Weights of a small transformer language model: RMSNorm before each block.
Each number is 128 + 32 x the weight over its row's rms, rounded and kept within 0 to 255. Layers, rows and columns count from 0. Numbers have three digits each. The size before them is the row's rms in percent of the matrix's.

# up: layer 2 MLP up, 576x224, rms 0.17, rows 106-145, columns 0-111
# down: layer 2 MLP down (transposed), 576x224, rms 0.0889, rows 106-145, columns 0-111
# gate: layer 2 MLP gate, 576x224, rms 0.158, rows 107-146, columns 0-111
up106 087:074148162137144093125116142118091107140137109112113117132132123088081131172158093167153188051168144096138154145101170127107089128157089161184108128054174091152098117176165058138092181192110093167081142128144095101127124130076144189104157125163167148136183119048139122103077105109133143139073076155172122134101130127084158124121117099092
down106 092:151114125179137084197122150139153143060209136163098090146145135133098135170120082131120170077109104112134134090115166138074149127112196143143158139112142107069144109146100081116105143161111095180098158120163095133115165081132154159157212078138126116104146155108171113136128133139155171149071138183127129131123092141139128127118109117131
gate107 105:170079105151158125083132137147129121138134155155078091142129121119163153134109104162145148111113051072139126118123140140159021154104151126106096056093123083129164177148174159112096096145113146145146106103104125105122107127090073156152120127121114125070121083039117121115131106080109090066096127070190158124162150146133211088197159148138
up107 102:178092132182116090212175116097134186134093131099100149135120139106073175170104116155076195120167110069113152087128062109111130118151059140123073135101149131122116155090158075104125122191156119097125117127151095102101129143088135161142089109158091069141107111117124139170118104170126152078121179123141168124177125069187186150115088149132
down107 100:137030106130107149084155137139134107076151128164103152221150123106098132121132118121113076145136047106126117104103142124149077124094168211107120092103089146160159084131145120135136118151045135139143132145121164062142136139121154150153165098089119135137143122099153106125122057149148101078118145147151122077137141185134148038152198171149
gate108 101:035149157097116120150121140154091135095179189116156134096065132135094148096101117165140079141139119109146112162114157170163149142098073153172138166140136141084106148142113123166083139114117094182121135114202147146172150135080112118103120123151153127154086117126121158138123104102082078092145145147092157081121096113177140161199121087122
up108 095:128138120118086160083082128121122105168136109129190101114126080175101113080089153105137130119178105141186106133048121095187101140215065129174167160100130127063118114110161132105138074201148126111091107162128192143100106140114107056119093165154179187094165128145141129142096112109098077117120158163062124098100129139126125115070171095152
down108 097:084170086135088093156102103178103172136146097131101144089140128098196155109132098150087071109158044101142106125092089078091088193146110145097138156117114165174159111167066099160150130171108155099141112130116121152148165161092127086125129101149109164114131150125156071139117126191069115094154101142128141132089097141056185104159150092105
gate109 102:143176081159090080151120084157159118140112102197088076108141152054142159096100128113127104136141146117095153141174133104100110128162112140050123159174047093138083195113107118192104161127084120121128106082111126081115106132104186144151157099135124084099104120073112160122110169131177134126151107089139119135135159088084129166145119174109
up109 101:165125161158128119131152143076078096139168129164119117105105125132146148106162139133118107110155129098100132157165100171063096132142147146095151056116104172118076125148162109115171173107113091111108090131155132102177159110110105172103121187160138072175145156153103188119132125130145086173124170131175135108108077099117158052112123121104
down109 108:059122163136157073148166139151116131154159140127094135132135130163132111095103189167103092116126111145092125139124126165153111121133089132101128136142135092163120137132125083107154155129136106116112165181110178122187120150116094156255130110087091140120127100059136133130170124092117098122132204119122158161098129146174074059130076150167
gate110 105:133146153104137115159126098156105128118150136107102113110101105182149116127110151118159060129138103113127163179101101117166202119160128176083107139161130114106121182164167156109159106125154122100081163122113130109179136115165185127161155117092121088070112173110096165185131128123173123172110149106110112154071130127081096169163067126114
up110 096:151150183122140155188065129157177146153170103152220134110136117130146183179169122137100153146154167130114113146176159155079114172146128050121197131121153159134151134086093133123139121103144073140149092114106120154107189127086123171121140139184184112147107173152162118090111078183081139096099106146169177105115185173128080136072172158152
down110 103:089141139137145092138211122099129125177132157118070120149140074109108105093121167178097160148105181169093174130134210103144143113179100121168201200109132133116157079134152151099116115113150178127065131121125130147131056202120122158116070111155131123122163082107123150081150125140144142144112129127140103121174143178073154157084138143152
gate111 098:112161162107172108097116120176149144079145105162138165145088135116138163054141167091149087126098113141082123100035112156115153123108093149165103148133086144145158160164119128123172110139189120107097096094122144140116102210132122116109151098148135109089108126111138126110051155149147097162119099126134126134172092125132123178085165115130
up111 083:140137137148116144110095159142120114148150145126146152086185098121149103204128111109145111104165142158093066155140132159110082194166114136115131150165137092123088148119195141155065106132131117125124152126130111134111103097100090112143157123131125103109109107141096141190094100149077085068098118154099155095140159132130075120138147180100
down111 090:133112126113131081100136187124165129187130120077169178089088107154163048119160112160108186161150110122163160127126070177107120151100165157170144126195170201133139149156114083131147154117143137163110120135163142151093118121095152081080124154143115145066127134147144105081150117130134140144088127117148168141168113164153133140143136127200
gate112 096:115176113069154133175092153096113088113058230175117158155096125128090148175120187129077121130093150170152129154122110117102133094095126121108156181122136132122157133030049153168170117105132102121165084141098138109178079109145075150109093147060150109109104191172108129083110150117146152184101125129101150090100150171134096099068078126162
up112 090:111123125143104128114088086110105089156101107093127151189166122167130078133100031139135145148145123145073075129154141163177076196149090113108106110147040115104147159148179121085110147142094124137106122131187161091072093138110152184141081119155163121113193122123077123156125088141103101090138128147179175071180153082104165134082161107121
down112 089:179093160144155134100134150142138105111134161163099122098068147157130157131177167124137137147131128159181128105138110132061192153136111098125123161206178103142166094107067084141152149131123149149121141161154149103132165116107076065107178106104076051201135117149100095107110148141110101105122170118091099124137113107187057135190119095105
gate113 091:152194133128107104165104173129135128104165110135119114112072159134108145151087099125171179135164142154124150110118108102116091136139099096147146085104064008182079143105171071123073066129113077136150122092166144140144103194100171130168111141096128191125141176110077147145118110098080131077119057170090112112074158120107121149173153150075
up113 092:098178119071044116117157131125139123114133114143127074063193140158123144134114092096126172134135106098106150149102162171178167197153128083149142152108079169105116170152160143151133151142145100164099170126122149090142154082117099098113031125117163163206190070068155135110091172118128120080139078121114135139157093151137098088107152120182
down113 100:119094143118145115174061166122152197123152146200144133095131088164163132159086091171094150106142110162084077104098138107119103111112109114076119052138135090141140119117102130130110111144097071102083123122128195137135111158159151132138079151084108143148129159086062096172139104152153111133080071141095100144153085113159171136077099101120
gate114 106:113116162079111102214177152176083110125189144099154141115142200143137152161146145094099124170104144115168122103146118123133130141111127140123115094118182107124118149109197121119128135128118148147137133136098118187160155077127110135072169129198152142158110158198044156148139116121094129174146188141116135134140139152137068062155161128116
up114 100:115180128166188129187126077164171085152200103153066151120092168128146132089172092120095150177103175172123146079108172135130176099099173160107135138112109121159134118117118143104154092133113172109173185083134185169158184126135159112126159127145084095130175081148136105122151161099086173141069160065119167191146149097120140156143122183153
down114 098:109103112151094122101113132140150082128104086140095171153148122144057114115155140115102131112068133132110175126145085103171107118065127161097102105153141135146151112102101134172108112152102094109125083119161137092081106043169147114108093132092084176143149139095151120135104074197151203148151102171076115138163183123117124134113093131163
gate115 109:105102138126140127186133071158168134138197124163136102128084134155124124099151119162140122117126142103115131054073159075150091141141107167155118066165109126154146123149131120135117104122105127125147129148125149167109174185123202156122162116154047088147095105090102138140075149145068164156088173093116154153137156136107117153171092161114
up115 100:093112195157127107147081129172205154131133135104127133150155146087102118149120128161076154184052086094160120087116107106141114126128121162132089166069117171103118126149131168126091114115170079133095125133109126091081105135109110070137129084187125129089062134087101118137157078152118102106130158116120153137063150132153093192102161160120
down115 101:149070177155142100101128131168173118111120092122164147172097114188111150083114138154115120129126182176050127125114076075184087129050191154094069150136145127131115194143149147180157134115067102142187139124165150122081148167145111130128075096120121103170086095128123086174085124144158167086120133143093154183130142127139124124087164157137
gate116 104:109093111107117148144159120108183121137061128113176074160072131151121111178109120132119120116145107101188065199057142105103079202044159089112172097081157083119083125102120101099119110188127106126151157108128115158099135132155170135102161094112146102154113189119128146174065135099112075126112061076107110160141158117178156055120121082124
up116 098:171134130116120123167125168121140092134142095077163186104116156088144078176098131121111095125130178113141170155154052125117077104045134123084136118177124114150069132148117122100069107173125090130140148148140131169088081095080128166114090112144163078173142167102086161147105175094095102089160128141111065114139115135137070056126099157055
down116 099:110142116074121115177139169107177124174116124130110106052096108144138121142094174125147114125147138103145152102137120148134129115174103139114187137106118126097106152139121111096143103121159115126123201123078090155114138112151180178147149124105113191158093151160189129150156123140104105140142120160074058110125070135121156070101164175120
gate117 098:124192116082152112118195056083137095168127181104126101106091166140092167138180107121091127123117163142107146143139113128158152113132130108104123190127138123113219121128109191086155101097112163135126163132120120190099199104138127110112211176162095097121150112114133118111179138156166101128139141153164152167137174214117076102193118145080
up117 091:126113116151071141148070148096107158124169172140207156133130153112178127130124157132180125195151101162089141151173132179140155167182145115165167121101136084153106123140136106154162140140116169079135184125103161133141143195102081115114104105124164153136158106103150131154121122109154109116048100148114083110125085148152114209070057153073
down117 097:153134095131102184163069115077150058144193142064128113212089139153157128157187119155122137131148173128137165166108135088107144106053174120129128172156098108124120139123123196096153129171199168075135084100165193107175240135151113136094179139122100140144104154122096098135144100139091160110136134114145126151165093162171148086138129167086
gate118 105:127112143117147132148135120099162132145173119118142066106146183111169151129143124147126184116120135099145202148080106147130127099170134159151170098100133137117042132126160122155151127044155150098148063156105156136132073118031129136153134136101134093144130123085074152080080117080117132116153099116113121141141134137115091045159155206144
up118 102:070116087143139147132137183125159116133195104121112109139127129168144130075100162090156101076129159067176143130066182123150126072186152109132138117144138117108109181118133098126166115082074117081077076086141102145100116131046157137134158100132074114129115155161087134180169086074103125127136078125123095173100155168123103092195116085135
down118 101:119099137122125157114107137182069112074142138180140124109137085101124141139140050099161087194077116132163039137165154098138128067125172123113098088142097112124168129106093094097105153124148122088145123178106074124131147122131175145159099112171080168111131147117187108176141150149067130117172157141124126103118143106136068202165122106139
gate119 095:088138125096180138116147107059071109163080171087048061125089171123115157075141133103156091123164099135146080110082177098119160212087126117152104159137117147160212050128179139115150171143145087113087113134111111114137099127131065149123154121146141089145119119105170092097099162148132133165149114142187128101090160175123078072108124138160
up119 094:214140128110174171096145111106099051156072156135060120151111159101095163081117106118141138124150115137109044135098166113095100170110114081097146146101095150107136074110182109141129095152138117119120162094107094139085096121122087201146124110130189090063147112068131139120195167154113111095125092159164129130121086143163137083070134145094
down119 097:164091124110138140082103186110135080162132147140122118146133118126110142130096103112114128151176124125099111135142123098110129092131140080136152151128097177169126117110134053161093134080170104101097088060135157058133096074154113183150140110133201158155140116100087101146152145127122114145206158090147093148094118114133092149093121207052
gate120 099:125130113188158154148157084161131087123085163136130155155135137111137098137085106107139166131095165075134122118181160113109123184074159177123146163044126142086163095084176119123101108114130148084168065158079080158096108149184107116199146112111146127094122100134206146128148126126110126104144162096114114104137146132117101122143139154116
up120 097:168091136089106168133167122112189109155170161128149139160136167086100141129101169142113097128102133173117144250126092138130091137044201141133112173157165154145103154146109123105122074096156165141125080174128146145141142090129133083132150172115161143113169165117110135153109148098090100142129118124164131071075097157165111106172119114117
down120 099:146118127090150140058102132074117143129135158155132058122129186124150196099125137116112118119162131113095143142125135132184135143078111124190101144131114141130136076057119109108081182056181174085147038081150154098133154086162126109099105106152200130195155153095112066154150129138101122152135127128146065115090150113168125155136142162082
gate121 111:136120101102130094136145123143077146157184110106120162118137112174131116162152125133082114165101137081086118183152092158163174070136186132111080106099139112072164124155121107128130155128102115140125089087101084090070121090076116088164149073149189121146115147116152078121151124106162161185171128125133142163125136168173075103113147112130
up121 105:150141121130133132126107167078108105160149134102136162090110110107041155118166149110103137113134142080157133161143135078083098124161152122134125142078183121102167155135126184165141082178157134133137150141151112167131093124096101143132062176138169074106171125159128144146111101092158108139117145148096149117142181121083096105094149202105
down121 106:116156187122147080129090119124167120138148118145146149060115135127100125154056088157163077154124126144135073120171146116025110154188107146135129124113106187117097090101083089098126110058154159130068132162148097056151157222152099106096194144149115093136140148162124137182149112107085107182156152102106140138089147053101120116084182099085
gate122 110:142065142127109084139174092093187102114125164180126137157121207154153068122121067157114129157162173137102138122149164114126118131126098125143174147148142206085159120143148072136200145121105093138099136160102103070134133078148054158090106113154179110144118167144157141085050151124197131131164155080148100129076109150108153140223195151120
up122 121:128138137137164111110161114033089082144098144115083071096111096188116084105130126067144079162139155115123164102142138140060182139117139170145166148109137123110143126149140107110171155125094165106083130159179113094138176124169117200128160169168123139138148066126104159126097140088164116155113092092149152116136088164110116088087116098137
down122 112:141104176041117143072173108081165085101172124158118156078109164121107126098106137107163108098117142103092109118127144226117172173091128162093156112120123126149132115097138033105152169067144108101114198142127118073164163094138103134179153169165109178121086167124091139169112156088130091135135141121143170158162125123127130143102097179127
gate123 098:130081100178125143094147138106164124111127192156163116168149062134154124131122136118127148133118145093149092082084113181079131109108090195115154180122138141107120130106132095158158078154160086079139168150138062151147074106127089141102153118094103112146140092122104138142158129123097068085094123102132159093089072160110183100066190153134
up123 094:094154171136138172141124081154118159092120145100163153162169097146126095120114134146108104162093108176150152125117108150145111130078161141122160066122163153163129164126122143146137156165152146132101084159109128162194169134092157095102076095131141080106156119179123224160123101046158170101138162136070151130142117105120114114085132095117
down123 095:146138117137122123088130191138095120185142106122077128132099153180149175181106173058082122136135166075055101095168135140111182139160149105125131140154157092120100075146093150083142089056075181107134171105103078144120100148188125152092134151142119136152106122125114114099084135121161098104159138096172125116117133130127120122112182129144
gate124 111:127163175081122124190134093062117134115131149114103135126153151112119133113182183151128064162153054117140119130084122167120145151132141109118095173155119120092222089099166103134101138168130137090102114192119092096177159149140158118168141109107167125124164141154139091104104159163035064135105139105118165120156090139154135118089120129173
up124 112:134099119149150098081099137201124076101148082106142097193143139144126161122088097151158092115096167133139086127137046101083088132133083120151146104113127142181097170127127141134106085088120141089134156084092170162073140176142151126083100102103140117058107061158139158110054078115125146106056156130118036092140109106119104158152093166081
down124 109:146159081160156133123122213145153107137151118153160097118077162145109062048093144124126198077090132095106046105060140074097131151117145109138140144153120147134077142091058173082084148111124147096107142079118089155130151098153150137186144071108098121149126133153155132152090074063116142099141134126148083073134104158075085093108136133119
gate125 096:173143080135126145197162171124151102159112149171120111083113121127091211108072063108150106145093100179110085143145129132137106130102126145107156087084103130140141167110121105184093102125141100094153143115113115184111148137163079034171104135103155159136113090124164087138119176102099104145165073102155124126136093154150106150151147121175
up125 098:124178117100169134152166107129070116135110096072117173170113117154146120152144083103096134121136199156147100142090154122103210152114093060163114103150154152143138094172198171071178110159083141096191145093102169142113146157149138110121170154073056090156137129161103143096135134148093124158132092154177129120174072133149147135128107148110
down125 100:101111128084157140091106195149135099169119135175180150117153148156128075114149137218079082088124126153138083087143116074182132141155092059147099151119115125152106122055111142088127082150141212108102183144149110081140142165176092150134172139126127117136095115112094138130082122133122094115082116137153171061092128144163107137160131139033
gate126 092:123124114103170155117124110105086130145095095138147135104165119160081138147152167115096108209112167193170153164114092097119120152141121080091103128155076103095118091086156161197100160165097124072142156154152203125133118153101111127133130141169170128173140106123128078108116145111148134106119149070108154152130110097179179148096110138169
up126 098:147113101121152154134150136061141154133121146205091145111110139096130129119114091114084140141092123159160093145172121144147136116122162064120148099124165200092120115104131072191088142137210179149141063175180121110149126108148117147158139135125128102101139104152122113119120102117172170144158165088097113130147216083071127131085166136112
down126 097:078124164126128140142136132136114063124115106097046131086173155157078140161116115166104099109137098163181103223144126097112084087087100062118148158128162150076097148182158095174114106109164121105136150105158099105119091155101061157070132047126113157151107150149137142189152185165149178154093117126071136180133168116097036171155128156175
gate127 114:077162110088160145092154153095043087123122090123092131093074131148156057070182163093082147157106140157106085134142134192107129129106159131117127184112091122103145091101126159154187130130073151101131157132136124100123096052120104122117138158105165125137146174134174125122124193158142094103115157104136158155120155156120089099094101104122
up127 083:116135159160120140147194117105086171142083091133127106096196103134117141148118082174137058114132193116076168133132171090091075104122130055122117065192150143098098115118108155138097090112099157131117139140086119096072160120103085179173159188135110171109119130153139111105129148114141121143196194088141176163135099209089179087122159118192
down127 092:136122130148083120108095081099177149132131141141156083194140158115121143182110145147115108176154118118102200122145181088144166126166134147145112117111129141197060164129139079085064134134129115163118148162117106097130193159140135109159103103175099142066123068090087170162101048116086211163102117123117105117181129161146138115149146130158
gate128 092:076146128106103104100160095186157106116124122173148124112188154072122106122155146171131065133121109157123143229138106147123127122142109097073132161151202099119128094152123104085142165174110144143130071118100145094110113184097157083094114170099113147091142108108128095173035060129096141137121193117112067083114129097128099200132105109130
up128 098:127131122091110087077141101143099139167098164081181155135137122197147144120106169150174123161149095140107085180089131066122180081155065095070134143171114100058135075117096145113142149161143096132124118117093082063133142156174082069173133160135157151077126135130120135176126077094084151125155075100096103137153124151164099098122115093146
down128 096:074139078150116124158140084143164121161140146165193133114125136113170123121109122079098104162147133154166106179126123092124129119151103102072152108098081133105159103135076107093047160132135099120171168173194118149188184125124076168112164154143113177103131115124129095182108128138087141142182088090129146086142132124139177136140111161116
gate129 095:065090157111082153112125148136092138123169112117105095079078156149130157123148143134136165123094094078168159103143100131157123077123104087116173197124128094105101104153183095104154121145145109150171129160079166130168155101144144106100156113183139076096182129139086143108117121158110119128103160138095082137224161167124140141196179153108
up129 092:130117114136113100130092163073138108129118123137141096115058141104064152158135066119149210130174073140134100197188114152099104153124082148147138092146125106162070059114188114064059153112123099129114137153154117059170158135107115112112093139131138144141095099109177201212070143156072120139138083105140098103112095130121142097099122090181
down129 099:135111103087120075125142122120118206149153156140131165125203191148124162106161162129113100151184107132107155113094136113108129143188081094100074173108114135078130122157112197067127108132118074172134129165110109133124154104142164160090083172123132122132133113171161089170194193075122058157201126107109109153168089118070185150101139058075
gate130 100:118155107059105077071122118135101113096117093167170179136119123096172134109163136161110122090086077192146172147169130119071154115084079122129087080134138153126114101118113147099165148110110156135138120109153171174117129143131113148140130136160155157210164147149138114133105129163111123093045172136133115161139075172081092094103158078097
up130 105:120119174049144119124070057079053186140170080131126124174118175095094127163154124125124153141080160116134154170119138112099139091140149153156142092129163147101109153087106126148176139214151082136154151179098132165156110146175108170120141102101078175106100192136135087147159125131158168140156121097167123144112096179145089139104111125151
down130 112:165124135064091131111046110158117125122168132117136166173161086139154158155154116111130104161156141135144145134159098057115138091142127128153140118110202148072136082112151124163166100078121119158134136166141138114188067099140083194138162153150113129111120145130113071087182166137170167175117128126146173116101183102215081124105129124123
gate131 085:147060161141136160124134160090094161125077141135078092124134141153110073122132165154099158099112139112087156105108177074142100132136112098118146181134123133112135118047166204107148115089115128085125141143104148130055126135112080113159197145161169074046123171115112154144126130174094146107077144097182140134139102111118133074118124158069
up131 145:116129134156181131124132165142096152154072084143120100122073104126180232169233158177139145070132112119162117128191131125112070148172083131156153099065133133146122129149109135138155107114187187138159107160151102119113135093075086165117179141156159142121102197079135110113098135182136114078073152130168141106191152166146146154150159142135
down131 122:098118134132197119148102139089111182146108061132113125139100106096158161152217161162112143107081057117125149143162123192114125124145086114157140131053150109148125080135114121128084094086174146124166117176104125156089111096121100133150111129149186116109128181067160143129110101144151095124054107111144175080167104110157111144163175149101
gate132 079:109204089098129092128170149148084102120154088113139173116126090132087161073140105121089115138110040159099108153119099137110174139132080083150109155092112096164111150069069130139123091151141136133155150119147126158087125174109132107140177142160097153168128164199145138107172210141108170113135140110183105133152103075130153161170118142096
up132 101:124093155193130167166174132136130123116144113129093135112160127103129107144142120255156166157178191112079128159160089124174080186146151161110131086175127129082132190177106128150101154117179107121158157172093135150129090110108125186114115131165148147146126156090084101132155098168126057133114147134160120092100100108132149142153144099163
down132 087:139135155072109140113095196113116143152155119144101115112133161126109143096083165046086106099084086162199110152128162147123125124104111131122142117117183131155163077115127064100165147068125162108074144081136127157090154161137125107141131110075047114107155066174121127124087166091112203132116151156141164136199162151083035111114116182126
gate133 104:121126128151147146223137139162172102049141096106114122114142135134124177117147134068134138092099114146133156115153175153121139102196167120083151106102089104141162188128139142181131155069109104136087146088161167130123085104084160114137182073129111099104101151085166129144135098099114086159120077128117081152073186181135125094104142130068
up133 098:159080106119100131044173116141114060093097140167135144164132111075149127075025094137124149163122122202156106160092109092132109129175105115130127157143117150144168030157114183137133161093168138099119184120136128140137119157178094103187084158142164118070160060107111159126109168120128163117096207134154128102136106123159134150167108109106
down133 092:120114145105146168156143253080180131144075142110105133121131113120125090154116139101112186082120096132109151068172186153201160111078152152080107122170136134154123189123175100090176131093119128106127111117115189145104067114127144140108078058125140121185134176117111170169165101097129099157146093074175140125127086157095171118147138111166
gate134 100:161141118086135105155121129138074141093159133160158114124098148164138131088164120123156156097124099194095163094094174119177153074122113122222102109149111159125171096173137109155116100118151181113152132134113158105148121141104127077122127148120115135067162101088134173150122075155189109115130079128096135132161106168151106100108184158147
up134 095:114137178154112129139138114119160180168133143143102171088173204188081133165104106158194144202128122141087150120144183095101087158151151157083142139082157144157078072164155044160135137084142114190145058115137110114074180145121156151164125132144087145116075120158136101147115173165110115111127140095145111131162110180138102187130147120113
down134 092:139159108115153131144178116127050132132140157145189111202167175169179121105174143171113130134096070144096158072080141136156176170105101197177130128136120193121123166160091127128091066159085187172146155146066146144097133152134179150144107146108111087142089136125121115148112082138191153144109094168069132152133116177136112098113107155092
gate135 099:172124117123108115105100101098143104086134135129165075132095115146129090136176188119113102085168141114144177167128202097082094059181111110132129106136126127069172148080141113134098117106158108101103145078172198111176050172136092164131206115144181103146074095087068192145130090152125184050156112123141143143086120154155105128137150158138
up135 098:081130074143098165110156107175093170142161111151071183095123128103169072142115112158146150170177133122132097142169107105184053135116068176137092101176093133143105118138076173088133114128177172179120120166094138116111168150112101114125113176126164155148171153115118171110135097163130121126137106121135147160169173127115151145117092153140
down135 101:116109164147160146114135092121113167175213130121106153157137108098146089123196131069101094146140158134127192159183138128094099124187150122144172088099129131151113128149134155107107141118059150124130155129150144081170096213125147114151150097158175155193033130105094093143098182078120161116154153135162126209102162167137097103111176115158
gate136 099:124126075091085136185121178160092131110098107127183106128136114130131159169094140067090130097132129107154080121048134070118126120092106126100124102136137117134102147138184067131118155113152112097052113118145145151086116187154166106104094195143148156146132096111109181176153081072161102053093113180082131116147102126087143080077141157134
up136 092:080109117149111105083156165095139075165095108138119126124110111161069139092082152085145085090108052115086099179170199119087131141096083063100156141138111108087136137150142155070136136170144068169093173124155078092163112067121156164095156158158175112149075150127123115169144157137108139137140140176105108109132078117118108055078157069119
down136 101:104163069127073181159163119110099100112153092124198114121145174126130158175139111125101152119194146154127124077052109138108106087082138133146166154116100122068161133180172187180115128151087092189181124128194129094128196063177117127130058069120128095158110135140155129168184130127155102081148096110155088149126095114081150122113152127119
gate137 103:115129176138130098126163168073134059112165159137155109103120073077100081122157112140113098161145188102123111100095160146077135138124117121099146133136097122046150067121159130068147117077115163098164130163118058114154149109086081119116093158155152035106122116153138123167097136132183164112122120094143121157103131140121081125122103113100
up137 117:149121105059102174151129128106130082069117119097130162126107144190077180090108114130074103148194108175135098140132147131063130165093114124099103123147106150150112127129158158085092192097124143105058156075070151126079200128117121116165146074137123114112122070117138101109095124133104148100132088123196099144160174161143159195163123140136
down137 108:163095132094149163126181190149149088132141178094116148165179075150102154119114161162088171119107140146136136117129167091121180148086115155117191169163118097174163124091116086129087109090174138097124117087161084097108140101094099147114130115174163130156147066126169162110100174126188154095119154106226097132084146140151089137111107134144
gate138 103:123104179136121109150123115127133130099119179163131114142079184128107104152138057167137194174117124156141128144124151144066135170145147114138135137133093147144093157136105079188188083165115082087125088162118185142172145158121133158107110063108184122104121113083155082119110121188131140147153058092081131141141160112130137114178144113114
up138 092:084145131146168122122133129113104152137150146091098090079149045134124082163138192144176084085151155134125141102139124146186123095147119110067120152096137103153109133119091108090098161101068163204118133060149169093081121139122116073098143172113068098160186169104079113144170161136134159113145056145142101160083133134104086123134136123152
down138 093:129112135121148138135117106167133153089123163122145102155169084136117102142106119153155168099097112142134080145098150140080087158126098123148148143152171150072176132203164161140179133153161108046117122129146098169129063074102135121166186107179144178084171124124093116155100163178093130213148147135136101143115153163107152115126110088096
gate139 096:165170159095131127080120108100120139190145142127183126124045161112116114135153116096103174127120125097092071100148155102131078123107135147115086117116121097098114083132152124127167125066137168169109139165119117046136209141129139167153141191129120139113122173158120088148154116130145132149129185087117136161087157123080156141158130115126
up139 096:067156108184120141140185086150170156105089124163116176118132177156136149098169150146115138092141092148152146142107135084065161165120153126181094169087123127212178117133075164114117159145116095078111107100148222148145103201117173069142112101127124112167152055104070145123083158126089154090115090171131111110124105107082133098163135124112
down139 099:121065071064106135103147101109131081145185111128153170145104118090117071129109130137117109140117124134187148117142107139162116109120116201103153155156121150131139096144156200126118109163171177114162120150093127041168143126115129225073091139195120125096153134120185150146157144131177095198125169109126187089107120126156144134152154123098
gate140 103:085147181128153101067161132132126107106127110169147067179112093119147102090148091124095102126065073122131088157116113097116136092094181158122076135172050143164115194168090184130127152086077139128137094101113154183198157175109119167117135153158138147111157117095121131164109117127117087124107145118135113144135114101087131161173149128118
up140 096:112184087156124192123063098107131095220129120112127122126143105088122145151191114133153114132125132134072085170148133155168113181119100158130191097172203135117090121037139104088120155144117083099108137086167134137085116078119165164132150129113136151151086101118113098106125069109133110085175102129153183078122143128102116119101119220147
down140 099:119186087121109144115103163166112154145090192066073126130143158125118139148108118143130085164126150151146072144152184127151074167192155165080148097114135111157150176091123104119128097174119098157101153094157151136060104073108124113134183111105116101036086077088166091087110112131125188109153112128116130098088134100096121166181117172192
gate141 093:125166111104121112116128098124144106101171140098141187170172186118165127135127125101124141085104084123113102121124152129111117114184092147140127131128155075218162159162223081104106101127157173097157133163126103155189125170073142161130118143158127109174104119094118126128150098167074104101133075152101084062121117115168124071131141153083
up141 102:153133121114163106080046144125121174079147179122118112127139095065106102110142146079121086169113061145155115122163143114161139150204087105115130115127105124185122121102143140165174197095079190140136212187101118121160159185077191120167116173160080097163086107118124137111151093165123107156167113132151119131138158062151097118131150043159
down141 096:087140145177132109104167115073163160144078118164192140120080090125132119183120167100185114090135142078098076209148121138126122194140172123105146168154163110110131161195148108143150133067138171080132095044136109060069128158183097125173112131125129072081132182202132185135126120072163173140129083145131108143149150111121122110136144115189
gate142 101:087092108144103085157180114135083190110177087163110140099165143136112151109127090128160169135145162137123203110107126119132148068104127162117151164123096124121102136169118090112084167120130119153121132090122095116050150099124120070178115106089036126176108156115159112078115119179170135169120192092112101178059145169130106175155118155137
up142 098:101178109190058189127132104081144192092172123150129151167184120112132037129099115101111115090128084150111122135086156140166129101110094086116114091142135132116130137138142100125103123154106110127079084114177138148095127113088157115114149098103150116143069198136151173164098140124122198125199116135118126130104103120155129204212092143064
down142 099:131140094123121181155163117085105100167121146140125154108132173128091113126148126062096097148171138083099095177130132108130105103101103119104054084146069132088154182066150154118143091103159153094146156141126169105150146150100143166128194105138073117179082086110115104126077130149146137156163118161116117185141113132108127131093066100090
gate143 093:186124169045117195119115086169120073156158102082163092170166172149119120131089155120083080109071155077131137156148096167142081088124134128067154104141102145097204175117108156140180107112198160133099109172136112117102143056160132135194136106181128126136111177159168083140171140114185128143127149099122098160127101115152097134137115124077
up143 091:167078138163134093104131155185186139150124086151174183202116081145156114187090020146109128113142140108171147162081099126207164105131126144186102123179171083125098130191177142122160137098170105121181195099123098151152104092142082141144081138135146115099167122157127129083119080152170105145143155092104156157144130179102115120164151126121
down143 094:100148172106083161135122152103104130105104148177159104139126179137114089120114105138153125155177121130158098128149151163066063129228134084081128102146098134203142139118092054178173115165138109053134089108128155150090157077159133094096093110178138188150161197108096116196145141117077079096082090103125161127155080128116095092060131170103
gate144 100:070084108127085159111128048170188101090149109182088181070083137162141119117139149129118161170138044092161143075106158166164108128111105129102155158077117142172130111160131110140149085119094149083120150208167151146103139135092104092130177142134112208115099123104116138148092045114112035088129158115153142136105172114166180140150154164164
up144 098:159118099175139135141124081112157126135177098139132088089113143099121096133137103105105142137166166183166128129205126137214175141185086058180118081077119081092084093180162176120128162090113108079122158130157148089158121155122085141127209176116123150100148214174098180155090081138121124144165087162166131123077114072152137087173124108191
down144 103:087128141074124113170109078112084200133116168147161097133103075150138154107128063135186106121193112123135177191185065109085095172141169120166119200115105130167173100118122072118135089117132070170185146129115130109134146171131093157148233101142114062157083098150097127099154133116151163126128139109071110128168130101125092114112068151093
gate145 088:074162107097051160108100124143173142116117110135144140166169149138156114093106100080118134092133138157072151134078196102082161087080129156077122194160095119150133213116127133140115156156112145139111129169122192140094054070078140138068056184162120130172080117110112141225148151099116111109139169132107133102134104174122083142196148084098
up145 091:090164135085000139085103072098172146183161119144160153146107071115066112136160138059119167144076102102148110148082135117056106073116145125097150205153159122107082123164177140111193123170121122100099106138122143102103104090100105140062080132110128155195130095074131142136129170108111060125177106110125132162149128136094112150115122144112
down145 094:067060174109152115130133135144222125125156154110139168130121066123117116113109138140086127120126147135100136092124110117123148146123144141107094207175159116141134092128087187170162202101115106098111151163153080145143134142085098123111127155125130134150115086144058149146110133117238147120115099131120150153198076195169175087145152150128
gate146 056:177086116109107066111058108139109163129159066113131090141119130136131155149175182164114152118109160138091156138150140043162151121100133075076118146075148150153102136155107134079107141136077137102093167094139124070105059130154098077083167106122145144148191116132141147114082134144117109091119160129145161131145088111144133175047158131138